{"n_layer": 23, "d_model": 64, "n_head": 2, "n_kv_head": 2, "head_dim": 32, "d_mlp": 512, "vocab_size": 8192, "activation": "relu", "norm": "rmsnorm", "norm_place": "pre", "norm_eps": 1e-06, "positions": "learned", "qk_norm": false, "attn_scale": 0.177, "bias": "all", "tie_embeddings": true, "parallel_block": false, "init": "uniform", "init_std_qkv": 0.0543, "init_std_o": 0.0543, "init_std_up": 0.0543, "init_std_down": 0.0, "optimizer": "muon_variant", "lr": 0.00744, "lr_mult_o": 3.0, "lr_mult_down": 1.5, "lr_head": 0.0144, "warmup_steps": 200, "schedule": "wsd", "decay_fraction": 0.745, "decay_shape": "cos", "final_lr_fraction": 0.0, "batch_tokens": 16384, "seq_len": 256, "doc_mask": true, "train_tokens": 134000000, "steps": 8179, "dataset": "wikipedia_en"}
Each number is 50 + 15 x the weight over its row's rms, rounded and kept within 0 to 99. Layers, rows and columns count from 0. The size before them is the row's rms in percent of the matrix's.

# layer 8 attention output, 64x64, rms 0.263, rows 0-63, columns 0-31
102:39 48 43 24 43 31 67 49 41 57 57 29 44 53 55 51 46 48 57 53 52 50 67 51 62 48 74 58 30 64 39 59
095:46 61 60 38 52 41 37 33 52 38 31 28 58 47 56 63 53 59 62 54 60 56 56 60 50 53 56 63 69 47 36 65
106:59 44 52 51 38 50 53 86 47 43 46 48 52 35 65 48 42 27 35 70 48 48 64 53 43 34 36 59 44 68 34 43
119:63 44 56 67 68 58 52 35 52 34 48 41 56 53 52 42 48 45 50 60 30 65 37 60 48 42 50 57 57 44 57 54
080:70 37 38 43 47 70 53 58 53 55 46 34 48 45 55 43 61 34 46 65 35 43 63 54 73 54 55 52 69 33 37 52
109:54 55 50 51 54 64 44 50 58 51 46 36 60 56 58 46 58 43 59 57 50 53 48 63 59 42 24 67 59 27 38 63
094:59 26 44 49 57 59 66 51 48 47 50 40 44 53 54 44 43 53 47 61 65 42 72 54 64 46 45 59 38 57 33 50
107:41 47 63 55 58 55 72 39 61 43 55 38 43 61 54 38 55 45 52 52 32 53 52 61 52 30 40 59 45 31 51 54
108:61 35 71 46 43 57 35 98 50 50 45 52 47 41 67 50 37 33 43 80 40 51 62 64 52 37 46 62 64 56 23 38
095:32 55 59 23 58 48 51 53 64 46 41 43 33 60 51 49 51 71 68 47 39 55 29 55 50 46 71 53 59 58 49 55
098:63 51 69 28 48 55 47 57 45 43 35 57 38 36 49 54 49 64 71 40 49 51 40 39 52 59 21 50 55 45 35 67
095:31 39 53 46 48 48 51 84 53 52 53 49 59 46 69 48 46 45 60 72 25 44 64 70 54 24 45 51 71 51 50 56
091:67 48 38 64 38 54 36 30 44 57 54 64 40 52 27 54 58 40 43 34 64 40 53 28 49 88 59 31 54 44 54 43
095:57 67 56 29 50 45 54 63 33 57 43 57 61 38 58 37 46 43 50 54 33 41 64 38 51 54 25 33 56 42 53 48
117:46 61 60 27 61 38 60 55 40 50 46 59 58 46 52 42 42 61 49 41 52 53 54 40 54 48 48 40 38 50 57 48
107:49 60 44 29 55 50 43 40 51 52 39 45 20 48 35 43 53 61 39 42 55 31 35 38 30 59 64 45 51 56 60 43
112:33 43 38 52 24 34 62 74 48 60 68 60 46 60 43 55 60 49 52 30 27 49 62 37 47 54 63 35 49 35 58 43
094:59 29 41 71 49 54 46 45 51 59 69 41 43 51 47 50 58 32 53 61 36 49 18 57 45 49 32 65 49 33 55 58
088:35 54 57 41 42 34 37 53 38 60 48 33 49 42 50 71 57 71 85 29 23 49 48 47 57 55 45 40 58 46 51 84
106:54 73 46 12 36 50 62 57 49 48 43 26 69 41 69 43 53 35 49 78 50 52 45 55 63 43 66 62 61 47 37 37
101:68 28 37 39 53 52 41 37 55 47 56 52 31 61 36 67 46 65 42 10 52 84 25 32 42 70 62 58 15 62 50 55
110:60 26 65 67 57 41 44 75 36 48 54 53 67 44 57 50 36 31 35 61 45 52 82 55 49 33 38 56 41 41 53 51
097:39 37 53 64 49 39 66 40 45 38 57 50 57 52 47 52 51 63 62 38 25 60 54 51 48 37 55 42 51 43 67 59
088:65 46 51 28 31 42 62 35 41 42 46 25 35 42 40 50 56 38 40 61 52 44 42 36 48 64 89 55 55 43 47 33
118:24 70 58 39 49 27 48 66 51 55 56 59 49 66 49 46 44 46 47 41 43 55 47 44 30 42 61 45 38 55 64 39
075:56 18 50 61 53 28 39 59 34 63 58 49 36 44 39 67 51 67 52 29 27 48 54 44 56 66 63 38 44 47 43 62
115:40 42 75 45 51 46 61 60 51 50 39 61 39 30 53 55 45 61 58 46 55 25 58 45 53 54 38 34 61 51 42 53
097:58 37 35 16 50 54 53 60 50 52 48 39 53 43 55 54 46 50 53 55 65 59 28 46 65 58 74 58 45 64 45 54
098:33 51 47 32 61 45 48 48 50 57 60 33 38 64 54 51 36 58 61 51 42 55 51 59 47 32 68 66 23 79 63 64
095:52 52 37 66 48 62 18 57 51 60 50 48 48 51 43 57 60 57 60 51 44 45 52 58 48 46 31 55 62 49 57 73
112:30 46 56 66 50 38 66 61 51 43 50 53 70 48 62 61 46 71 70 50 56 55 62 63 62 41 48 46 59 55 34 59
075:44 45 61 39 37 29 54 81 42 60 59 49 54 51 58 60 41 60 49 53 61 54 76 53 66 47 74 52 29 64 26 42
115:69 29 54 53 53 60 46 60 47 40 51 57 57 44 60 52 36 54 50 66 50 62 57 57 55 42 34 58 48 63 41 52
103:57 71 52 28 61 39 53 38 39 43 32 36 59 30 57 52 45 68 49 49 60 53 28 47 46 54 49 52 50 60 39 49
106:32 39 64 75 46 34 57 50 49 53 59 45 45 56 50 52 52 47 51 62 36 37 66 64 53 42 70 46 63 38 44 36
094:47 34 37 26 70 51 58 35 57 38 52 53 35 61 58 39 27 31 39 61 52 59 44 50 27 44 44 61 29 92 60 46
096:67 30 35 46 38 65 62 57 52 58 59 57 29 50 43 53 52 52 52 35 65 51 42 34 57 63 30 58 21 55 39 59
091:60 37 46 99 60 34 55 26 30 50 62 44 58 37 49 53 48 58 43 44 28 50 37 52 42 56 31 34 43 50 48 49
091:62 53 40 45 51 47 24 34 43 49 41 36 50 49 48 55 45 36 39 54 69 45 66 49 41 66 47 57 50 62 43 58
103:50 56 33 54 61 52 53 50 40 45 50 44 65 55 52 42 44 88 57 62 58 56 51 59 52 29 48 53 40 68 58 52
091:39 42 45 47 59 29 50 42 37 58 59 50 50 42 50 51 40 39 42 62 65 36 44 55 34 38 48 62 34 56 61 45
094:18 66 51 51 48 30 52 47 48 55 63 44 47 57 53 49 50 55 67 52 43 44 44 62 39 25 47 59 40 56 65 65
088:47 44 59 54 52 44 59 23 58 47 54 45 31 58 49 56 47 41 48 33 48 62 58 54 52 62 66 55 36 60 32 53
114:42 50 61 48 61 56 48 40 56 47 42 58 33 49 47 44 43 43 51 56 54 34 54 53 38 46 42 49 58 62 55 50
090:38 54 42 32 36 45 64 43 51 55 48 64 31 50 28 53 68 73 62 20 54 35 42 29 56 65 74 31 58 32 59 46
092:59 46 52 53 49 65 40 51 55 52 51 78 39 62 38 53 46 61 46 32 57 57 69 40 54 60 52 38 39 61 52 44
122:79 29 37 38 56 54 54 51 29 51 54 52 54 42 41 44 48 68 61 48 49 50 30 35 67 61 52 47 49 34 57 56
090:54 54 73 65 48 38 49 54 52 46 37 46 43 34 48 61 54 61 41 46 65 43 50 48 51 68 59 43 58 51 25 49
077:51 60 46 49 56 58 47 25 52 41 49 49 51 57 55 47 45 65 57 67 55 56 46 68 48 37 44 64 54 60 43 42
101:40 51 60 39 65 42 51 55 49 57 44 27 57 38 61 60 41 56 53 61 78 46 41 63 61 38 57 70 37 58 39 58
104:42 52 26 40 52 38 62 32 42 59 52 39 47 53 38 48 57 59 46 36 66 36 63 37 59 60 79 42 37 51 65 54
095:36 54 50 36 55 42 60 32 49 39 38 75 50 38 52 47 49 50 47 29 24 46 41 40 30 57 38 20 77 46 60 32
104:42 42 63 46 52 31 82 24 43 47 49 51 35 35 46 43 52 44 40 49 49 27 46 45 48 53 70 38 53 40 50 29
117:55 44 60 83 48 55 30 68 50 48 50 43 54 56 51 54 50 60 49 68 48 49 74 67 46 36 36 59 57 50 40 53
117:50 67 39 67 52 62 65 27 62 51 51 56 42 51 43 42 68 73 51 32 54 50 26 50 50 51 28 46 44 38 47 54
083:59 64 41 43 43 55 41 28 48 52 62 50 43 67 42 39 54 44 54 56 26 64 18 48 36 49 54 54 48 46 64 36
094:63 41 62 37 64 48 59 56 51 33 30 44 58 26 64 66 40 66 51 36 60 68 41 48 59 58 47 51 49 64 25 62
093:65 52 60 62 31 39 57 51 31 44 51 52 67 36 51 47 55 36 52 67 33 48 47 46 56 65 58 34 80 31 36 31
119:49 54 47 62 44 43 50 60 46 56 63 47 68 55 52 52 48 57 48 63 69 57 46 54 59 42 63 58 33 57 53 44
094:68 23 46 76 44 53 35 57 47 53 65 52 30 58 32 55 53 69 49 48 50 58 23 48 42 51 55 61 35 46 52 47
112:48 46 37 53 57 51 46 44 41 59 45 50 49 43 45 47 50 55 46 61 58 21 55 51 50 59 57 37 74 45 47 34
095:47 57 44 31 47 49 46 56 42 57 39 31 55 35 58 50 56 43 63 71 51 25 43 54 52 50 35 56 79 34 42 55
075:54 64 37 60 58 48 42 08 50 50 49 29 38 75 37 39 59 63 40 47 58 55 55 58 45 58 60 61 42 44 38 45
101:47 73 45 28 59 58 54 36 62 37 34 77 60 57 44 45 49 54 50 34 76 61 54 36 49 62 57 39 54 62 66 53